Each number is 50 + 10 x the weight over its row's rms, rounded and kept within 0 to 99. Layers, rows and columns count from 0. The size before them is the row's rms in percent of the matrix's.

# up: layer 3 MLP up, 1728x640, rms 0.0299, rows 1030-1043, columns 560-639
# down: layer 3 MLP down (transposed), 1728x640, rms 0.0299, rows 1030-1042, columns 560-639
# gate: layer 3 MLP gate, 1728x640, rms 0.0299, rows 1031-1043, columns 560-639
up1030 090:47 37 55 45 55 72 51 45 44 38 48 67 53 46 40 66 58 54 52 44 44 33 44 50 47 21 53 66 41 49 63 42 49 43 36 31 44 43 65 66 56 38 40 54 42 56 43 59 53 51 68 63 31 72 54 52 58 46 59 51 63 45 43 61 53 46 43 62 41 55 54 69 39 42 47 53 33 45 53 33
down1030 096:77 43 59 54 47 46 33 57 55 78 46 56 31 32 58 52 42 30 56 54 43 49 41 50 42 44 46 37 53 33 45 49 35 56 51 48 39 43 54 47 46 56 53 44 56 64 57 35 34 48 40 37 41 34 57 54 31 60 47 50 53 34 26 58 73 75 69 53 57 58 48 68 55 63 46 58 44 52 36 63
gate1031 099:49 39 47 40 35 63 52 43 59 39 45 39 55 55 57 47 53 42 55 65 49 56 51 58 40 55 45 53 42 43 73 36 63 49 57 32 53 53 66 51 48 42 39 36 42 72 51 60 51 34 44 43 50 41 54 45 41 43 48 63 53 35 70 46 49 51 39 49 52 49 50 52 37 50 66 36 70 43 57 49
up1031 099:49 59 51 56 49 68 34 63 56 34 50 53 58 61 49 45 63 46 48 57 46 46 47 50 51 57 54 50 81 55 43 50 36 56 55 52 44 48 38 48 45 34 58 54 39 58 57 45 63 39 47 49 44 49 49 39 40 44 61 32 53 49 54 51 54 57 55 34 47 56 47 77 52 53 43 37 65 42 49 57
down1031 097:53 54 46 36 37 40 57 55 51 38 64 57 63 43 68 31 42 57 39 58 47 44 52 42 43 54 40 57 51 63 45 44 44 46 51 45 48 47 62 65 62 41 64 30 52 60 61 50 46 44 43 56 45 46 35 65 48 50 58 69 62 41 43 66 27 49 63 40 52 49 30 50 49 53 50 45 30 42 44 34
gate1032 101:62 52 36 40 57 58 55 48 30 56 48 47 54 67 54 36 53 41 46 45 52 52 51 35 48 47 53 51 69 52 55 49 40 45 37 48 60 49 51 56 49 44 47 31 39 63 42 55 51 54 63 51 58 50 54 33 64 45 58 43 53 52 48 49 25 46 70 57 50 63 45 36 33 62 45 46 76 62 44 62
up1032 103:48 52 54 64 44 41 47 49 61 41 44 31 35 49 71 53 55 52 55 30 65 49 35 46 45 58 39 49 33 53 54 62 58 46 42 44 43 56 66 58 59 34 44 63 55 45 35 42 58 44 36 62 50 42 47 46 27 39 57 63 57 44 44 31 64 58 46 49 63 48 52 66 49 32 47 65 47 46 37 58
down1032 103:50 46 28 62 56 51 53 53 44 49 52 49 46 58 55 50 48 54 53 44 53 33 59 49 47 44 48 54 35 43 55 61 56 33 51 45 48 49 68 62 64 34 44 64 65 47 51 47 54 47 41 49 33 55 66 53 51 50 55 50 56 42 56 48 65 58 42 27 72 38 42 55 59 56 45 60 48 52 36 51
gate1033 092:46 44 75 55 46 33 52 49 56 44 45 73 45 59 50 47 53 54 58 54 45 42 53 59 48 41 42 62 64 32 55 48 52 30 44 51 54 58 27 40 60 47 58 51 28 49 54 57 40 53 41 58 34 50 44 38 32 26 53 50 43 39 44 71 46 54 27 48 58 48 48 42 58 33 44 33 46 39 61 50
up1033 093:40 48 48 33 51 44 61 52 56 57 52 57 67 49 31 51 37 53 48 50 61 50 19 34 40 69 61 24 41 49 51 58 61 55 38 46 53 39 45 50 59 49 42 46 47 36 51 45 57 41 48 42 60 50 67 49 65 59 41 58 57 50 46 32 65 53 72 55 45 56 66 52 48 29 36 65 39 39 28 25
down1033 096:48 41 34 41 54 42 49 38 65 45 37 48 71 36 58 66 49 52 56 44 41 53 59 31 46 48 38 60 57 40 55 38 53 56 35 51 29 56 44 61 46 55 56 34 55 45 42 34 56 45 54 42 75 69 79 33 55 36 66 50 55 49 56 42 44 40 56 43 39 56 50 26 30 66 46 42 58 60 35 56
gate1034 098:50 41 69 60 44 57 44 40 53 50 60 47 47 31 28 73 43 67 61 51 66 46 54 58 63 65 48 51 44 65 58 68 60 38 42 54 52 49 71 58 60 46 51 60 51 58 41 69 38 64 60 61 66 38 52 61 66 36 26 48 66 51 50 65 46 51 67 55 58 48 51 52 34 59 46 53 59 54 51 47
up1034 099:28 69 49 38 62 49 34 66 48 58 43 68 50 63 53 50 54 54 54 53 24 47 39 51 44 47 55 52 55 57 48 37 49 55 27 59 42 33 43 66 54 49 52 59 49 46 48 42 39 29 48 45 46 50 54 36 53 63 45 27 50 61 52 71 48 29 46 42 63 44 43 54 48 48 54 49 53 62 54 49
down1034 097:59 74 67 37 45 62 22 52 49 40 47 50 54 42 55 63 57 55 37 49 51 45 62 54 44 40 58 37 50 45 38 39 55 53 49 60 48 39 51 48 59 52 61 65 48 36 47 60 24 43 38 50 41 64 47 55 60 57 53 34 29 47 61 44 56 59 59 59 45 58 33 64 47 63 41 35 57 59 56 60
gate1035 106:38 46 58 50 27 49 51 46 51 34 58 44 54 48 45 47 54 32 44 66 73 77 49 57 51 58 57 55 51 48 47 63 44 51 39 46 52 57 52 43 23 43 59 60 46 54 47 63 57 54 71 20 53 40 49 39 50 57 40 55 55 58 70 53 60 43 48 59 58 70 41 51 27 41 48 63 73 33 50 32
up1035 107:44 40 55 43 52 52 68 50 36 53 57 40 49 35 57 59 39 48 57 32 47 45 49 57 47 57 43 58 56 45 56 48 46 44 48 36 46 68 37 33 34 72 40 49 65 54 59 18 40 39 60 69 41 43 44 71 65 38 56 39 41 53 57 69 47 53 60 35 47 38 42 42 65 47 65 40 46 47 72 54
down1035 104:51 64 51 39 40 47 46 46 51 54 61 59 59 49 51 39 40 67 69 41 47 56 66 60 54 67 37 53 54 50 62 54 53 42 70 37 51 52 36 36 62 58 48 37 58 23 52 49 47 38 49 63 54 36 52 55 48 48 37 52 48 35 41 38 59 49 49 48 54 46 52 54 47 44 55 46 39 61 52 39
gate1036 095:47 53 51 40 66 60 60 61 61 55 50 53 61 60 60 47 37 53 39 49 52 50 42 54 59 54 42 52 41 50 59 39 53 51 42 61 51 48 56 50 43 54 57 69 52 33 55 43 34 70 30 46 52 52 52 43 41 78 46 38 30 55 47 22 65 47 55 65 44 56 58 46 46 62 54 52 47 38 50 27
up1036 094:63 44 41 41 47 46 34 51 60 52 49 61 71 52 60 27 83 55 50 46 65 28 61 46 31 63 45 53 42 40 57 39 51 56 52 59 54 55 47 47 42 62 50 45 60 50 44 37 48 47 49 40 29 30 32 34 45 45 52 60 63 52 55 50 57 52 61 55 45 59 48 37 36 48 52 44 58 39 47 50
down1036 093:54 59 47 41 37 43 54 49 40 60 35 33 41 53 54 48 43 41 64 33 55 57 57 47 57 45 52 51 37 28 24 60 61 47 48 41 65 65 32 39 58 60 54 40 58 36 55 59 57 43 52 59 64 49 38 59 45 32 50 50 50 56 56 42 47 42 63 38 59 51 62 29 44 43 51 58 49 51 35 54
gate1037 100:35 46 48 50 56 54 47 43 45 40 53 48 31 58 57 42 61 41 64 47 42 42 41 65 58 60 47 48 49 48 41 47 56 30 55 39 34 60 38 41 45 56 55 44 48 51 41 70 44 56 36 39 27 55 69 54 24 54 56 39 54 50 52 68 49 57 43 58 74 61 54 25 60 46 56 39 58 39 52 59
up1037 096:63 34 65 65 43 41 54 66 47 43 42 72 45 49 58 76 50 45 49 54 31 52 42 55 28 62 44 48 51 39 41 80 53 66 56 42 59 54 56 62 48 57 57 55 41 48 44 54 48 42 42 50 68 64 57 50 42 55 40 38 37 40 49 43 38 46 52 55 56 53 37 28 47 34 68 43 49 47 57 53
down1037 101:72 61 51 52 54 58 50 46 57 49 45 35 33 29 53 37 46 44 73 56 53 61 43 63 59 56 69 40 54 70 33 53 36 30 63 50 40 53 45 71 64 29 43 32 50 38 49 49 54 48 43 50 64 65 53 60 45 62 51 36 60 48 42 66 58 54 44 42 74 43 54 37 76 45 46 46 46 64 51 45
gate1038 094:50 51 43 62 46 68 41 46 43 52 41 70 65 45 46 43 67 47 55 62 50 52 55 56 52 62 43 48 42 45 55 52 59 45 59 42 57 52 38 38 67 62 60 22 70 58 42 50 51 52 24 57 56 40 43 53 41 56 43 48 79 54 54 53 65 28 39 48 43 44 45 52 43 46 67 54 39 53 55 58
up1038 097:42 35 50 45 44 46 46 63 54 34 68 53 54 56 58 66 40 62 50 50 76 53 38 35 37 41 44 57 67 38 43 43 51 56 65 60 36 62 66 51 51 55 27 59 72 27 48 55 36 51 54 45 46 57 58 51 57 58 53 47 56 46 64 52 47 36 37 40 69 49 47 51 55 58 19 50 46 39 46 48
down1038 098:57 43 50 52 47 32 52 49 40 57 53 54 56 71 58 51 50 44 44 54 46 45 45 64 43 37 49 46 50 62 64 49 45 50 48 55 53 24 52 45 57 41 54 54 60 52 60 59 45 44 38 52 64 57 41 52 38 38 42 55 64 60 30 54 48 53 47 45 60 49 53 48 53 37 31 39 53 44 62 57
gate1039 094:49 58 55 31 47 53 59 39 49 51 50 50 67 38 38 48 61 34 64 48 37 44 53 51 67 44 55 61 59 48 34 42 43 51 61 33 34 35 52 60 61 50 44 58 52 39 52 42 52 44 56 50 62 52 47 28 34 44 46 54 49 62 18 45 68 42 46 61 35 42 39 34 34 59 52 61 45 30 65 57
up1039 094:33 66 65 39 50 41 50 53 40 49 48 57 45 51 45 45 46 32 48 67 65 46 51 70 49 42 51 63 68 57 39 55 67 59 52 45 38 59 64 48 42 49 49 58 56 47 50 32 62 48 40 45 63 68 43 48 40 42 57 67 44 66 46 68 59 39 42 64 56 54 63 48 63 43 47 53 53 40 50 76
down1039 100:41 47 55 60 35 42 45 42 61 28 29 48 58 53 48 52 44 59 52 65 52 49 52 61 47 35 59 32 50 43 61 37 51 62 64 48 52 39 56 36 59 47 43 49 51 45 49 53 53 47 39 51 50 56 51 41 53 49 49 59 43 55 39 54 37 64 47 35 39 48 52 54 56 41 67 56 56 54 47 46
gate1040 103:51 44 51 32 56 54 56 71 43 63 58 45 52 67 69 59 66 69 56 55 67 72 43 33 56 57 62 48 38 42 59 58 52 36 49 57 63 61 66 47 43 41 56 54 59 41 53 52 49 53 59 44 49 33 55 45 36 54 56 45 65 55 28 55 54 61 49 55 76 47 49 53 54 62 48 51 46 68 51 51
up1040 104:47 54 48 44 48 53 48 38 60 47 50 41 31 51 65 59 59 64 43 40 72 47 48 51 60 43 44 56 57 47 49 40 46 37 50 52 44 56 52 59 42 48 34 57 52 59 50 49 24 33 38 50 46 47 39 48 42 37 46 59 57 56 60 44 53 63 48 43 63 47 53 48 41 38 43 55 60 44 45 49
down1040 104:39 55 55 71 60 70 54 45 43 45 46 47 39 62 59 58 53 49 54 56 63 61 59 61 56 49 43 49 66 64 58 66 46 35 41 64 27 62 44 52 32 28 33 61 40 34 51 51 38 55 54 47 56 45 53 50 34 39 52 47 62 48 38 43 67 54 49 49 56 42 61 45 78 47 65 60 41 44 54 73
gate1041 096:54 43 36 71 47 31 47 69 65 46 35 66 61 55 45 38 62 46 53 44 54 52 46 56 52 62 53 46 30 64 50 57 57 50 72 54 44 46 38 27 49 62 50 57 31 50 40 60 61 39 48 41 52 45 54 47 47 40 49 55 32 42 53 46 52 51 54 42 52 45 42 47 49 48 48 32 67 60 50 54
up1041 092:53 50 58 52 60 50 61 53 41 56 70 57 46 56 35 44 51 31 33 53 73 35 56 70 57 55 44 56 48 54 58 30 46 39 49 53 53 42 59 68 47 48 53 58 63 59 78 60 51 42 36 54 37 43 45 48 52 46 57 51 43 58 38 55 34 53 63 47 32 50 57 49 51 53 50 61 49 55 59 47
down1041 100:56 49 51 45 69 57 50 56 35 64 56 51 31 40 68 34 48 51 53 55 70 62 42 60 55 50 40 50 66 39 50 45 51 55 40 53 68 42 56 47 36 30 58 50 46 76 52 40 30 36 47 55 50 48 51 53 53 53 65 55 49 41 46 50 45 40 48 57 60 47 33 25 45 46 60 43 40 50 45 55
gate1042 099:59 52 57 52 46 24 38 44 42 46 54 61 50 51 47 54 50 51 43 45 42 40 50 54 45 58 61 47 36 38 51 41 58 45 60 46 48 39 45 54 35 59 35 46 51 55 53 47 60 53 68 67 44 59 61 33 44 62 44 61 56 61 50 48 49 35 47 56 60 37 49 55 27 43 53 63 43 46 58 51
up1042 099:57 51 47 54 65 43 55 75 64 47 60 43 44 56 47 42 53 41 39 64 44 36 52 51 55 42 58 42 41 57 48 43 43 69 36 39 62 46 44 40 42 46 57 51 54 53 43 36 41 65 67 61 40 50 47 45 65 34 63 49 37 50 51 69 47 58 55 71 45 65 51 52 71 53 31 68 51 37 31 48
down1042 100:41 60 53 44 53 49 37 51 61 63 49 40 37 45 45 49 40 32 53 29 34 33 47 51 56 49 43 49 46 45 45 43 62 57 55 56 42 74 60 46 39 48 45 63 66 48 42 44 43 55 65 57 43 47 48 58 68 50 66 41 50 42 45 55 50 55 58 70 39 51 63 50 33 51 46 45 55 48 59 57
gate1043 100:66 39 47 31 51 36 40 39 49 48 36 42 61 35 54 47 48 69 49 49 42 69 62 38 35 54 51 58 62 49 46 49 62 37 38 68 47 48 67 49 54 54 73 57 57 35 37 55 56 49 48 64 41 55 34 46 62 48 55 46 63 69 49 43 47 51 59 65 33 42 37 41 47 50 52 36 60 65 51 43
up1043 100:54 52 50 39 48 47 58 52 62 36 55 61 41 65 58 54 37 33 57 36 43 36 57 67 56 42 48 57 53 53 69 49 37 40 60 62 50 60 55 44 27 47 42 56 52 67 46 47 38 52 69 32 53 51 55 42 60 41 52 56 37 39 54 52 69 48 61 50 66 77 39 63 49 48 40 52 54 55 65 39